python train.py --num_hidden_layers=9 --hidden_size=640 --num_attention_heads=5 --num_key_value_heads=5 --head_dim=128 --intermediate_size=2560 --vocab_size=32053 --hidden_act="relu" --norm="layernorm" --norm_place="pre" --norm_eps=1e-06 --positions="learned" --qk_norm=false --attn_scale=0.0884 --bias="all" --tie_word_embeddings=true --parallel_block=true --init="normal" --init_std_qkv=0.0176 --init_std_o=0.00414 --init_std_up=0.0176 --init_std_down=0.00414 --optimizer="soap_variant" --learning_rate=0.00227 --lr_mult_o=0.625 --beta1=0.95 --beta2=0.95 --lr_head=0.00708 --max_grad_norm=1.0 --warmup_steps=200 --schedule="wsd" --decay_fraction=0.344 --decay_shape="linear" --final_lr_fraction=0.0 --batch_tokens=131072 --max_seq_len=512 --doc_mask=false --train_tokens=649100000 --max_steps=4953 --dataset="wikipedia_en"
Each number is 128 + 32 x the weight over its row's rms, rounded and kept within 0 to 255. Layers, rows and columns count from 0. Numbers have three digits each. The size before them is the row's rms in percent of the matrix's.

# layer 3 attention value, 640x640, rms 0.0875, rows 528-634, columns 448-511
105:093132121097126155081090183134142097188094103127126138142203142117102150080061093157131167129122142117121159073160090130088178133208086128227147152134142172120078103111131113162070162071095107
097:125123096112087161123157170187162176170147117117137076082133168141165140131176209127175194201174110111142151118120020138132194137144117155177187089126184127158144129168135153159087112146127083
106:160137123128176131162119135145102084115131124220147128088133113202145180156140072146109213193097165140110119173130137117087151127099154119122078156085084155090111142091173134188126126094152136
104:120081078133148137124136142118148139112174118143172113135133106130116089119143127130193089168110109137157131135105060130084149114099123124117137102133144097099128180159084126147097156147111188
095:105121109142099142124131164100122115160105173123136094128131161089108099146108123194114121092085119082078168147130178088026082168146108136140091166088113168163119199179103203059094159137116105
096:165150098161123133163095089137105131096104085129179144105126096147064116130156203128171131135114203112149103098160105117124148158156174127177133155078145120126090140098155120166118128124159103
098:066114100134138097068130172208143082108127139161147090168120143124134138184098099167064094146132085184143134075163107072125063150123108085112079092171171089171134148126106129096124115097133140
096:106108123129038125176092107114171138106132086200154166115105127148091153160105152136120104054161082133136098103145047084107170076105145127109087101138127127104177177187131086130123109140085137
096:116076129127112104155138064117105100176153134154127109056148086095125138177082137155093109165126116122173126131172151183093166120106124128142132137098115093099176154149151130088108131100087217
099:130114175078143132092120098106159081122135152136153076135097106129150159116100135088134136185164122141150094185105107144146131118189164162185143107088199122078110138175125079130139113112153103
104:092106119136156139131117130105161123213143113083114075114161111121155129102190099155172179143116125093125099130113100073110083159139129146082132111134128164133098112081127149125108111181083143
099:081097132103084093110093143108102143121116084174113087138130050153101121111056154130115078160129087109146123137127138121135185129139125167053090113170175156103167137105106152140066134088091112
098:087150073153130141156142171115154018182125121110114095128150170082099117078136116091130110112068157165134163075138105114113145094141145071120108215159155112098038151089148107102147135095161142
097:185117124109063120118119117113097155081123114138165072210158148131115099164070145153076115142117111173143162063171145195140118129138139065171142163134098122100091095132095122107124172171149090
094:112112150141139146189146146129119063097125174138157132119135128067121122119175161122169140163101156152100168128127109161109124166182164088109111190150163056137069176097151125078222175127162185
099:138131151106143092076091164121112128154108100110104183137126103176135112147096195026154126116149168117101096164093159110168122178120145111143131137113047159090129086173110187182095104099133108
101:103119152107107050093118147115127121108103103098058137115148129166140144139126179153188085149122118141082171148123160114208161135085135137077142119087098129072147149132136116105132113136188149
101:124172157156157084148123087135162157164147207162152144123103180128195176154115075100083157135143106167108135114128154139110039157141137128105066088140094105134159142171163154103160104084116137
095:171145129102191169105102192148122119119117076153070155120165059154085139100102052117184138178115165035112107140103176096130165044154151125134080162128111102129123114170140143151072176096143089
096:126080108141146127052127173120146136114130159097152151180101069069173107172131165121102090095140087069142126096132116177128091125177124207102164117121123164129100113063128140105166113147153111
094:118097149107111091073139174120106103173114126112075156052148110181161168095159116112072123139140150077121157113111130090093119104167082114118149071144110182138090091174110147130127114120119119
094:086121065137104134136150096131127215140107102110096099123100126147123089136132168109186142121128140139138192089076125100188143133117142074129152135130109088102203133186134134091134135131146152
090:061114069104165113152162102190133201112104120129115127154106163149121157119102128117133122083124096125146162116090143154123108166132146119058080082190207089144153097122130166093146096139094132
095:177160143135070085114109095104121136157168136088184137073115172143098095143063170147145089080143144085184110075134188158192160143127141183141139145130114117146154119133107093118142186111168171
094:129102107122151171114165165099108143106103111145153113104139073150085170102132192146097124151086131211133151126147055148194165080042096150101181098115143107120171084125099140077126114136104089
101:154071098107147164133119116117081152112145115190172066111176110075089167131116141122130133157068139106133101096165129057138109104149118115108095143112180120175135109133128146135155161079167122
099:152099151134123117105108159120157164117124175096153135126099163160119162160139111142091176172122129138093171100167072163130097121115116174135198102215126175111146139175114168098058113140098147
098:110179090157078109090138158156107118184120141090210125136110083116153147133100090147106105101073120100123123123129156119093001120148119136133069151123062121122084110122127114133072114134094173
103:153112181112151088161114116130126152113133144129116150117255183107138110117131126123149174087058141158114113098147095129135111150166133166137152077153166098200133092082121136164114116140123143
094:154132183125100073154139077160151131111116113153150116082153116150141153101182151174165178117109120123068106142103101164089137126067181138174107132151157201077119238149123122140124165167074177
096:162104136131013198176149115138098133105097086130131116160139121089105128079150153114164178085172091139144169117064142154114144109084119115182116149092138074076152156140120137155128094162138129
100:117106123093105158142155118135124177142162095123115178139154116134079091104158120141106125146109099105143174142165151120189118115087076060117134104146136112084105104180139118117116116115080115
097:119119153146186129146102128125130111147112131163118162154171149122149136141132103071173132130121128116116092167079147133148133128170104128152091040172094154137121154101088180104107111176177114
093:136179157146170131111131119127143109145176086077076112121166147128167125119081133142114157178130127135135090103131144116038178181184122145134128093088171139127148139111121127099097149129087129
100:127111131160183097101113103144118135177114173175124123184124084142181151141235166116158100123152134063139099167136141116118091103171181093072134147075124086138101149101101149138165126154138151
097:118133166137149189154122124152118109109139118128147159126174098148107143064066124170109135072174089129136169099124150090119140163123150160066127157133158142161129153084142110125111152135104133
096:182120168184120129105108096085118224038122169110146056144079103105126167143113164106174153119121082103091147115114180153139080086135143155128112151167110112142198124162116180132120137134160140
099:116133081174155171211163106124052101111115109184132154089140143148096129130172135133155177123122149174162124141098124098117097151135140112125054151123160164113128137159099166149161095153101122
101:129127049098147091108077136141121136150098074129155152115188058099135096120100178191144121151124134124138121102076180094108170095131097108120113151131133088118114107118113183092134144123151114
097:091094119169060111141142138157179179089107064115133082135121115101155114101063152094166118121142123084144134073138118122136175087112111133065064145111182108174145128143170148117113080077152067
092:110103075120120163145085160142164130119088150078138127122136128110197161108170111136124096106143090123152179096092108087131173105090113114127143163103155063143133144126106107148162166127119177
104:095140110104061122106169114120110104156195152114162081141123145138104125144084119158110172154127080122160081095105137114079140110166165137128115122167139133133136131123074116139085084125113118
095:138156075092095169137177098116146065119135151133182153132102169116119085143096135151095067083088103141101062141134111194139140159128126126174104135111111161143084118120129117055156170108128114
095:098102085181129154115130117160122147120151170065121137095089123145161105122104145102137126087052104086108105113131142051132111153123131160049103128120129087124143138115161182121116175134079089
093:200157143135099096168098107141156163095003128198124122125155122161113113130089122118117140200144200167162114165161160087128144126116169096116150169092123107118152133131176089131099117115197125
098:100156134132159215104101114141133073114127117139178150142140125130181129184142150088087169111140124135111176148153176165138150141144151127189111175141110088136118148125095108086119075115093084
099:125131164165150100143116141151139108092128105154181087074116061104147153125031138133120193127125089074150128126140162140145177158144193120090107191151124097152138083123186110069047133133087186
095:129177152094094128119116114140168105199118134149115139154141194122138108148145113166101146175183100175158142155145090123154186110139161106103182180131104083054094147105150097118116143126118150
097:117133113151079108157097078117113105123130107125125180143148186111122123117122072071198093104119188127117115135171169137069049148141188128114149122164107059136124055133159124138064183082088123
099:092165180110091120109144176122117108095077173175059140175127133147120096103087087130186138136159093180151117148167067129147155127164127086154094132114145169177111116107088116136142073088177130
096:197181109124109138077112120122116121140127143118156169146167122111096177096107095196106082088149123129083164140124133064140122122122141061182118173149101132156168113134110177132124150192146131
105:101115078094123096129129135134138129192123118120128139157137115153153111088154077147147122171176124188142114167114160167099111097035153088136156164120144124088144191120076103129149163124157121
093:170169131151172118096129129152144140194086098113145106139128103144185175141149115115129126123122093116117132148141068170070142113171084143061168154150128162135165157104155112133107125135090159
099:153179090091131142101125021075116164179128135132120181062143157100175084148157075101161153169227094119137096127076085104138136118081197105178127070137110136105147166134065152118099125088124140
104:105135151133062144102172069154111121162153133144098103131182170081157185104205165117087098102156149122111109104166123089179037169129130119115094099143121143140076122104104118106180178102144089
101:115077136134103176114073087077191165182148111143100164056177153149155151114127174131121166104140139074138089094157130146131157107141118204148153110137137132161131110081139119127125149146108144
097:110138119127105160150127168091051126149153151167164106195147139133153184124152120187135111087099162155152167112109115097118111096127188125154077067155166106174115138128178118096119137138118153
104:088154183092137113093105154140127200117109075112148124123118132121097129171154078191150132098103133160118164148094139129145105139089098078087108109081123117172114171160113159131105095098048147
105:150164144148162100109131117062161103081124112130137156098123103204117134114133170124142115146140223146134122067204049140162106086084096133170074106144130087116103131064129100135106144175087145
097:134153162043144107122129147133126053144148145149205186143096146112086099137068150132135098144145115198109126189085224064174129114155156122205129131143172078118134096135156106083174125102166101
097:175161117123090120124129152090134139078105152111086121180162114143153149150170127139118062049086155130113086151096170125160129098088107119157129068141086184112105149075123101122109141136089123
095:186108120128145146131084091121141107121149078099097118129145066132121187147198165170084086131158170121085144154163121136136141125105123090103130155170148138116107193115086089099118184196091127
098:148096130162136128100195142161070168104160103133140102125077120137105088170146119125106121171129112122121150157149059161151119143139089135114130123105111168154153112152186126106151101137105106
096:131149123161096073115176088114093110131155160087138129170070148107061145131121099211142126145156045127129122110093125101065122132112161129082170096090129109132160070127113146107101128073209171
104:130133124092123128104142114078086083118123086146023165108160105126065114113123122115179113120099171137086149109147172115137097146168143128135092048084108101106107096121073133142159090143167122
097:105087103095134146149107121124114060105095094108128184095175136135165073149107130096156123109112122133146126123162176107147132114107098085076110096104144126144172140126132161141035138049087151
097:174116120083090132096071152158137113174170108164087171078104141137116125137144115163080170226111056118130123149090119110132107126080097165070126175133071150109134118145068113110119110128098126
094:129155106104192135084171110131139138114149102100168089161150165122156128143108086090063161130110106181164106138063223114084118165085132112119153086097101133096129137108096120084098208088132120
098:148125163158087093059167087131121150094091152184110161161092147084139166199094100091161143161109107125141136162171166122140104096097080154143155161111181132144117178124131086073187095133124140
098:136099177144117104124120135145161120162166083102112134131105179164172125101118087164129195217107140120113131127107149145096173138099177197159124131134154137098113098123127125121103217121177111
096:129127132127099101151117114107107183102106098139059125196130117074147121153176083105189041116111155129168169114125116082116088070154159117109131123123190124136138094127155178177117121131170100
099:126134151180102132186129068134116112150148113160176153148156092125122154126135129156130107097142146080151120195149186123115074127167151074147121126121190120082129116102116115152116135108118168
098:123122210160083137126050116119177163117127214134135106158073086122099152152103176007175106081136118138125094153107098136148103172138168151115111168153127075135152145105105095136184096094182184
101:148109137128122128167094114113078159144096069116148121161141158133150151077206095117136145165165151141130150126110149122112141120127116095144133093148112111145146108109169179145128170075158121
104:103106145145155153150117130127137129153122134134045058137128150096203164154103099153124148098102110057152143144073090071076103124152119154165114094121172113131091125157135185161130124085096065
098:143118087206152099124079085132117119127116127146139142124146197145151093140126181085229151097099122163176118171108082106050130133093195105126074126160132119094129186137141177143086170114141151
097:145136114163126144110143141133181139147108110152160169151097137115121145119184142124112193121120118127137152138126109144120174165134204188085120135102132131213123089121158086113098080099177169
098:120089130154114127139141159102118150129093021134127130145131102113130123105114121081102078108167142122144131112166121104174146145143089151099080146105177140143120093118133139171134122101120116
104:134149151121069172089157148107151125109106117126115133175119135132173111114135150127053126113141144159137133112135184121160095069131117190115058138180153102127115113143112119095144083134095101
097:091094119145135069136120100143171127135174195093093114073101085149098111151151143132141131082133162134145123103116181180075079101108119171102141031126126099098139164119168034128152078072142160
097:159097145128133189165170131135101119075097109155188076147137119119119207118159173105120104107095150170123075147108096131115127098128110122197106167125116116134113122136113175120167074203099113
094:170148124191106130083091067108121141154178148169095114118109158115171095135129099088119064098121143082092092221143122131186150125127090129170107111098155178132176098158174117136086100112182114
095:138118168183114163101127172142136146131120178156078150137158146113113144102141196129122107122137204124078127140092160093185095207179174211147134111143141144165151138106148096114137134156129070
096:120144116081149195123124132067106159119144078120092183088121098122149164154087135133117147102132070121110164092146153207057097136082133128172071099145076173145056074110121112125183125146112162
101:142105099114170163121093146127100159168159103108141137131131136091175088184168143138134124153138139095120169115150077146145129181181109200088121151197170156160116138157082080097158137158191116
102:159159128075051180062148151064116194172202080149097157145107136129136052133116074158090127196113142117109140170195119134193148088116106113189129090114084181137117142160068165159139107173162102
105:019102148137155128092244142208055172111161119096097122083163123125144119174139091189104113116126110157144148138167132152100111102104112099098128100160082090166091151101123178148112107136051160
094:093163114155140169156126119146089156126188135129072076126186151102116150104123055152180173127057199102131144157124166092089087109138099110116133147131088136104131111123165184153150172152108128
100:181150112168123096156110201134071098123124074083137129122084114159190107094098132161089126047136060104169181080147090116104176056104109176126107143138128140141172104137175120124144140131131098
097:132159128148141135143079130130154132137133068150147105157070135115139123155081136068131156174132105118166141152166118092093110147162112143078119163135168109127134058154175213161129092116212109
100:185117123054108135129135108131106171139108059178076170133142115094103137150136084142133120170072025149092138156127122171124122140100151086158131108118141116120093103128161146159122103124107164
092:137132124148079088144158135115140144131174159097178099160089159212122172156115133141131122093153088065110123154112111146081131082109079151125123145207143142129146161105122111123142161160072128
098:147090132134126141140105166151065156104081136093121085087143142162169133102211157102123168124161153116177115151119171154143169132082025086105193136066097144110104113099089133129138136154129112
094:171108158057181113130103171115145111210170109100087135124060141206169095154095044128110063165170100107106123183138082135143122104106130081094133200139117152137170144150145072095097149068165144
100:070103171093134191131122084129109175113082132148101068177096141119109123162173137142108118117150130124113150149117179077170080160130187110162116225083131101149128101167161108121115091111159137
098:127108139097145136115157111158129154150125152109105128072055143190139146103173131138093168155126138060104138181146143135156183116044139068086145161132118144109212098111110124147102109121134159
098:089121154150143112136140086153129155152118096093174116113117031085172160122178154141104136133145125159132151182114183147048094104138145174105155106080120135139118172065188093114153160104090130
095:136136134086111121141122133111115133121134115119135175171087092102136133154123147100124086123109190182170135099090168177116050067153126130090064068104130126134124140115120122104095115129153040
098:137107142097132108112100106121108150105133143081124169118119054128146101153155146138156106096156159103114146143094129134146071086106156122137139060076117085113117095116140160078128085113113134
094:112122079126133123098124127113108168108099038194099109114165155093168085210138105066097144106178134166118132182108136128160174146123077117150146128131104135136151142101119167102130091116088057
098:125168107120137169180107214154099074097117159155174082120159199132201125100101115159147092092149102128078104097133143114122180100091132142142103130137173181137184092089137154128094132129134142
096:137118070180093111114140132133100128129126038107159189133188128120172068142132116119170136170119148116158121172124120146076153138112110137179117146119144172161113134102125149141123102130139053
094:085141169084074069129125080156136183078158110088130186166165144113132113127128138128086038058124078105119112073193055159135178115166159119140124110095105153147169112079132133163163146143130150
098:106082141161223105083085129142127091114152092173124103124168134120183168182170167125071107196070168089108168146160146136111127154177117167128125167155084145144125128089207123109124119121134090
098:196151123104091159102134140064117182102134089113131159102118113146125136119141104137180066136137058064105146148141091080150110119116209147092107141174127054117128121144123121142146112053142187
096:102066182145215140112175128126119141155136152174132111141149117172139111150064157184135116187195092164106122130101101121162082136137105123172100123136127137115095187109115114131080105150079164
103:127138199084137121125155091179111124095134090110178127089153105174143106117180125053099175209112133173122174091090115130168129095164141081107164085101187067152173135133118159132123111113092146
# layer 3 attention output (transposed), 640x640, rms 0.0472, rows 528-634, columns 448-511
104:174161163116056148130140088162172072078109129160138179123114114137143112171178144105142098185097150138167144175149130109106129124118155131100137113093116137095164146115094129142161110107127141
096:125111144127153136139142159094123127131130104193151098143112125117138104102149115134136132168065173111140143195129151131140086157089110169149139141098131150110138061136083060094139113125101161
112:134133148114120156090152139118109142079130148144044073114123153129126124090128122123129045119150179101107088036161162165158176161125073156127114150151167135131132121144140095164153155120155139
101:140135119139148116151106125172125138065168167172115089140138145101107101120164114116105137093089090114140135160143111131155132129111090097190141118117139163130136132128112156115153097148217097
093:148162119174172126102129092128091122042105078141159127163114148137157170094151161044157144112172127124115123190134078142216116120119138142155172105109118177100103118099119114109177129192127162
093:107164070151196202094149173154083158115162127093043108128120115150171149124153122143106111143135082167150133093101149137126089177147137118112096166183142117168168172147109124119102109126081191
094:143110114082151137130143147106117176138133087095151145144179119131156133099163121100119080143164171153111123155121111147174119146135153108136196149135087133035095097105116153128124155186106148
092:157125158109137089123148132132172159194212165150135073199114202140157113123147148094130136110094123117087143118166111107166086150099138107164166096111146168179140191137102104068159091113130116
094:139144170111148130115171133153184113109148119096048190168145074195147097167077136102116089134121128098149209118162084066061115194123162185118151081184126137106098125092166120132141112115159119
099:133136111149077127102150186146168129116118110131105140140188104119174197145106124136186085099122158091112089134141125104139150072168149094132093143167098112145150128133141107129109112130062135
102:093115162105112100118154100135095095152086097128131165139079159142145138150116139124100137123176093176181196151083092179144111173124141125174121117170161114106109124141107110143137072091127100
098:190147144177119172134161141109131126107091131095176169138162131153169128127103093144084118146154045102109141075116107149127082080117063131105191147127179129110110142168099183072140136142084133
091:181132136123091147090168141130112127058094157125148138111155082116164158160118135111154150114140156152119128068091112181189117118150112138075170133124087137088255096089179104125149110185178124
093:161075112145158072129129188123165112149146142110150115082109156123146163135111116143121143132111206069109110109092128118089147153095133081079115090165137163159120131171213105163119125135108152
093:188129155145181153142144190151127117099154117123095183121123094102055152154208175164110139138111094101075107075152161153153113161134108126128128145103042138165194133117120098157109130152119062
101:123176096153110133155129144143103173133157130077126102133143073119117133109130127125093115103126086152116108103140147124058112098113126140078173136100130109129099097137192093067153132135143100
099:107124111165177162102152151109198142125098100157172125093127104112094110101137193067128140061131121142144134092159148112073135090152178100106104135169122083135118109168139169071139128111117127
103:116131085130076151096074103102097157119112125110114106132110061101095134215127144099158100107122117166155123126155090158165109083131122103125119115076113124164083139100100123113081189154118130
098:029075168175102101175174114104138134086166181120224119122086168052182128166145085147130109141109147104158148139133146131135130186116188115090192111111118159147141090166102119127150081088129151
097:152131070145108181158112123140103148218158104104141151124153138125096170068147154130135171136163073107171114093158133134103106207093110190113075075154133142099167103190131145123077186101141151
091:086175146216117049169148057130122127089125089079127113153130141159128132181140147142188109116165141123168121115200099194166194131100137128108101103096141095143108128144197073138135150142127165
092:099176174085109151064118138114155137151156196125134154109153103109091127128158082140167068099101134100062077162139145097091155144150153173170088121146103133119055128101102121166129088128122141
089:136132209049104084147141083207118106150125186071115125104167097152123133172105150110075117166146112123149119164150104144133148176173096118203167158118163132126047118089126082121121145138173125
097:068103113129150172126123083152088189085177113146152157133162103167119135088154137107128127136113125082135118115128085139116129103135118072136135100157143133126104168139121102119094149155146129
090:107178095105146142144130129127117116149139147150117169159132110113141150164172160082105146132122181139096093180126117070083121166182158121209138090122125193100128135060135144115150149100120109
100:143174227142111103148138146119161160149104107084155132139133109161171075097133112114090095159155184063125162138090133128172114115094118084087118085113046140141142112062090096132130110128122147
100:130134101162133132139073112108061078154128097095089121145151132132156098084077135161129067155118093147136121089130156144111137177128111159073163108094154145072149161079188127147168112162134115
096:144164108172127137145132077185081143127140170142108095164152185127188138097094104075137163142114175125127070150162055137162160164119090107111143160168097168117176166099120151119154140084130106
102:144069153148182161158140112137122105133210104131068096130113078071098100124132129184106153086156138146080161140147098159082164112105133168097107165131178120145171111174111180111108128147176056
094:168102145126142071084139147120145142146093129116101142153147192157177100127150169118080093138136091098113143090121186126166094118223169155177100175150112109138164106129127126128129124138109144
097:107172081154153082060066156167205114088090165130140161134098121150198165145156160145171115110123146121108119180190149048142135114133118149098180161165090136124111098109159125112129111055108179
099:124097181152162164113081143099107185133161120135148103145156093148133113126166150138146179145138129158156039145167125126129157132104106157166169131142096183106144135120100082099110089112088137
103:086139143079115120097144118119203163124132203146150087101119165107112160117151092154082108138139057152136177093087108065141096113110146167071090130105115065136147161099128122110102117103117137
090:098126120079084109150144068110154138161147128174078128111078087130095127214172113085186116171121144134107143099090134076110184120153192105091143148152170122168069162107134174103124097168087142
098:130138096102158126143142130083150164146134111071146106117134137130111132127112077133137156085130091133146176100121150089187139183095118182152104118058138146151159085098188129121121138106139159
093:213097188073156109147123081168112091144181155133088145176117098120163089194082116190134129117145182084129100150136123122144102088127161100076168087119138104122184082165125174102142129131135133
097:150114054142134204143116206112134165143141126123118119059157195064130119158211090153106094136165103085121083116153118099129174089147116094160156116136119116129080087051105145081129111124129178
097:154144148150161161097100201067120153169134157152124109186173139163150127145076181104099120138176133127155152100082137124078092121118111131135161134139112150100155131152183119155108146138134154
102:124112126160097106115161147173136120093115166206137111098114180171195158216158138098115135101160174131194162091092102129213125115113069144109157097130129158167101170128115075144104143116128114
096:064143189177156149186099151116180155107167202104109140134097057137085117150167082133124128101125083116095153090068171172147126118143115156148152132141153145119079106099111107141144100080101146
086:123144058103095093084111097105117197119135136128081114117136135134161093157155112167097115125077101135134085208130172147156120170123074107139075075155077135164178081144110150151057084141123178
102:159168122114093129125148166166118171137158092192139094099135097129179096125138147038099074122130116068127102132122127141144123181075127131078102085118097103139105151086200156146135097132049127
099:130102174106183151080159214136133137147148109113104141103112085132176165111151130155151112191081047129134222152194099074120153134118144136115130104158139165081168128099171157136132152131077135
093:104176104137243185133105142133126134164188130125117113136163132147150094117146104103070156169178086143155110182118122129137113143126163114118121156157121037147129173182144105175103158164106147
093:119120133179071106126117124083137151175118151148111120118151088120131137122114113136182095078081100112090084080118124120065220172136148126127153108157137138113096106092191113159095144112104160
097:148141084098120127146145147167150122163108171106129110145084155179116115055150132087161157120087148188144133123132151180157161094160138162083116128118093076140174123129125122155130128094148115
098:166101153138111124102147115183115139135100143129098186114153089121080137137126101138110092168111112135135149210152075120140135060172133133100079102153144158170056161134044145110120076114102114
100:101132068068115098073114148118143120054122096140171141120123127120109158162103105070131102146128112117150091091134149147075168168188110144146102101133138176128173178213132136161137144127130133
096:191143173156214143088110119159162134124188151078114052179058139083107094098154155162149148130144089104149083100153112063156115161104121151087124152129126194112147091205130133155121094099120104
095:147083124106077126113127116084102116148086093145157116112120128106151112149140143153159135136122082120165158064158139153150184120099178088107166119130095153150140099128096133156121157126134138
095:132164120103101105178108124158088173103147108153151139117145146143128122142138175076109190178138134162155132122106116090149154104153173186064099080115065102120031113089102107101055127181158163
105:164168146127136084155124135145190151110094183199115052069139179102099142104082132160176116079101182152145107133202141141125158160192139141139119156107065114163216084121129147135166092132093088
093:151101086105130193091157132093105146157080178125149119111143063071036151072146089145149151125084089097101169149125170115138118168150161132115060108135156114076098148117057097154113070130140166
097:147132122101114108113155191083164157040058165130134109134120133081117146136128146113108163077108082154195119130180154115087107152119126176152134203097102190143070114130149126140124115105108124
099:062084135087192132085109127139165149118139119134153077116111134157163112102115151159127163124114091162117143101113097151123122105115163116169131194054146111187184115160134114124127134132135165
099:106104135153124148189200105142086157077110132143088097152089106165070107154109114119129089066135114162152202145150096096071067151109139142091158129104094157229148142109149133167089131134091087
093:149137109123094089095131117118168156101192106100181152150167143186059131102107126134159136090147179142071130124155152096151122103154128116149167144052102130132141134121092126178092156151111205
103:156117160198150076121161159127070076120147106105122126131096124089115140084125150127091167140202144153131159131096114101079155119162157106183148156146181149126135137099149111142143135176201125
098:108039064168152139089105121178134142171159142190161132096122140150133124164222169153076148163092113165166114212136130117161140191155110119125123155155157170185142165128074153188123133037107101
096:177157133123121105148117133103068156160161169101118110133162095132129159136127158182136146108123107135164141113184126104086143126114120083082182111072106131125115115107157145134125107114093099
094:108092177110140131091103164140050098169098125156088119069107145158108126120135101141089180103100115159113142095105138101154141108134180134160125183159120098139132152148178092103111119096097204
091:173081129110135146115183126126111141102192231138134190126126162188130099170102176124173150170134099133115145144120138140157127135180202148107139086137145114177129152140124148103123095161094099
103:155085107153089104149101108110109130207133084116100130115130080118173084174136138121150086188145120120095147138119167099093155147138075172150134085105136139150172098165117098139142158117128175
097:140130092140174136080142110134149147078123084134168135147090152107095090142128098146084077137123165148113205139136134165104125106045133155058064105117122108106089115185161113124167085155117145
104:138125160147163135115064138155124141074125094153150077139114195132108165181135109149140156153125100174160129112147146083104111097113152102104115154110096087095140123144163126077135150144169153
097:049086179156140084062149124090141156139166115140101128148065112149142152142190139156162150167117090118119141122143199146111099128109143160131140152117134156103106106135098152163119152152139110
096:127135146130096137157133118150151102147066109146148124223110106126136148123123122099110087076150185105179087179149104150137150112161137117152123129109184082126086162109170125139094103128178153
095:106132097170128167132094104106090176136129155155113121135154049114108132128104130106122152130190120149159122138127078137142100060136161122182091155110116065155098168129106150143157107134031106
101:123084130141096111149147189132160148157133141147111161167149116142163110047098141090081117120129112113134114115184108124188116072139145142114151167134098199117121146114157157144093143149165132
099:088161176143214151137093123121142115102120180133178141125196111153097105149132143063112075107131129113119110133110112120125131138118186070113156140157128115108153204150077138144125132170095141
097:118149132145102090102127140167141132139138179137162140135110161142156117140101106116097105143127114145106065117136153112182146118086115120150139126103176145123131092169175143158126129162152123
103:150096123131131109147091183096146133114130109080072129142126167182085174104147111121109167121145107072095182119157094101137099098109151183094069120139152107158156147100180148154135141151119148
110:128087068077154122082161163075149129119169043087139121089143195130143148128098053205141128104052178080136141079140150085063152144160120098058091067165158164155155152100174160128127183150108115
098:089161103175148123193119086093134099131137168052100098157152027115043119112112157110115087121125137119067108137106107099102155118193162145145118206128086143133106109164126119113163131115142107
101:073156107125122152163160101098145176093096122118165138174101146105071130106145075158055062141132143188068115092121154225124099145142167138118181157115092066101147116146078103076132190152114162
099:102088157102033075119203149153143171080151250113110142060083117144119163127136126090136149139136093136088151117110122114187108134119105082116176082127131154106165114089146154129089121125125153
101:153078110064126088116107087177063044129108136112161139165121122168117117120092142125145029101089116167142179141116149102102134125117036096147082124125097126122164114099087114123130090119117157
096:126114106130189178133111147130140144165151167106118124134108135161088149144118129153134172167063096115099117108200109085158160153114121056132110143131110094132190127140139160095131075105123164
102:077126155131139135190130095136161171082106153158086132094127150112140133154092154146161124109130155167104137143161079108151110186141114095155163130120150078158150137111133140193144189096095185
096:098114166105099116145119152140188147122111098156077059090167122144091117147117174159101156110149136119100168173158134136218124159124123101106131135150133099139108109116122120134108130169115124
098:151098140126129066075134129123098095105109125134100135103149124132116152146127121115151161144147128069091171103163124112161120141108094153124161142116123153168157172090135147113155112098132081
096:161122127149120125145243118082095165178135145129136102131138067152137128134176131103106170181100162151116057178144099139147128177110131159123121092154073085125114152091124131158112154069076104
096:164117122143122108084153116172197139172129068168133117103153093157105141122105092143145124101087122065154191162130136143142111134051160127133099164145083053075171147165131136151183075141144163
097:136083151096167144099142121165156147176040107177125117148131130107146109127099154195121166051151110065195088111097161144125195108190132157177154102101143190089163110096127113063060156113083100
098:182129186123097157161134107057116170133078127066122128121154161145117109079124177154166136139176124120127140182135185108092064139102071113099105111100132157156163077078097133129085144153120182
100:043118180126169098173124114079148110076099115120129159108153184108140105129120120112138096107115138126122152139116157145112132113178117155164120095072192111073144155139140126141120148138087162
103:167086177120165141142106163086140054175098102133129103153160172071142133159074148065125160184137135142144133149131115122186173180133124166073131115181146164182163061161097134133145166139100137
093:147079149067107118088158147075104149115062139099150177121140180149110077100150172090116135133069180130110164141096053127165118116103151160141150107133098193088128102128154151170115102133087148
096:109125153108110134147107061166126092094128191153164120102126110089136171138179161127168091115070175127105103165137101179183092157139121122185187113118128101132064127114068123102174147160079162
098:127115140132097084137118099152107148138097199125127123107209149127110150151141101103139099041168082134098125134094134152144105113117084065173170073128161130098092137093092107130126144134117131
099:081134227167129138048147100127119110122139131093118176128088085096144104097120148109139079075124111106091178120081189081096162101123109112115131150121164161083137132124142081119080144085090105
092:175141085101115104177054068110099120114130100114143114120150119130131146084091110126086129152105150070124127113151122125167099201104185091121105135101125128164111127099141136131157134157113152
097:120185158114179086142095143086190173109102103193066176111124128135116123120125162120080143050181136154047122144125115195048173134149161120159152148077126147127132132155152116133137115079099125
093:153126137158113169070117137088079159049116128040175105128116156088073178078163163163169138109152142094182103125140117144084145141135165127140147156184131167157117180116123064151158148112114145
098:163151092111130118171115121121195127154175132095119126089139140121125149063137088103171116035074146103118075110131168136123156071117155128116113156162161118110117128067117101105143141056119151
099:112096181131114131110100138158154161098112092131139149153171117121096135183114145129138082145029133127106121082128135150132176166165146154160136184151119151177099126114056072195072085147109100
095:173098105131159158140110114141129121121128135123086114099106131118125127173084118123139149117112124122141120140089143175106155159049129097100159138165099111139181108138083151095168134142107178
093:076093127164101099126057114177154116161084081193119084148083172128190136129130126174085132096162129141164113115175084090143119191122146107164132176139087111136168074156115201140128158056109156
101:119145104116076149175088122137126122165179127165162039118099149094137143078112165120106118091141118116110139089220106095152147082129076172145136144145113088158092111156153123082102136176139123
094:123131075166135117195120122142173129147141152110153204154098127114022151081149193171137093189082165079112101097091109133102115110120110119115139119147173086122121154134110119076130157107120153
101:056131110099088177082133032121056128161108148102085148123102107079117112168100126126145145174099136137131119149166096138175084094125131135148065111129135094109105117159081163098180154153172158
098:130126176134198117082121143152210125049204177132109078107089192104129118132124120132140144177184119189171141097142116131120131119106137113135148128166147136074162175160166075157156160108120113
093:124110112084146166183117181120097142129106074115151141053096105082138169202130105117043139177083160135170132115108148162086125115139120120122126099166127096137092157129131154101118102090140107
101:162121115156113116130148134177118100074119116084103099168096152121115098054138067119136146102126107106160143058101160099100149105110141100127099141169163097119196095131059094116119144128181087
095:143114140123168108159117131096188135118182088141134086137080146092122094178144114038058178116091102182129095165104127126104136121189106100164177191096139138153130048140141114104087116180109142
096:143163134094148089162120136136126109140143091124022126124131137140135134114114104141156141164123122177129138094110149131133197123127151146041126081154141145134197011160113142102149124127089106
098:141107108118215105131092126131124122085166117034093110099156136084139068153098124175136110130159121061105093155163134135060127127096130162112155122138111144164105148177117109101142123175125072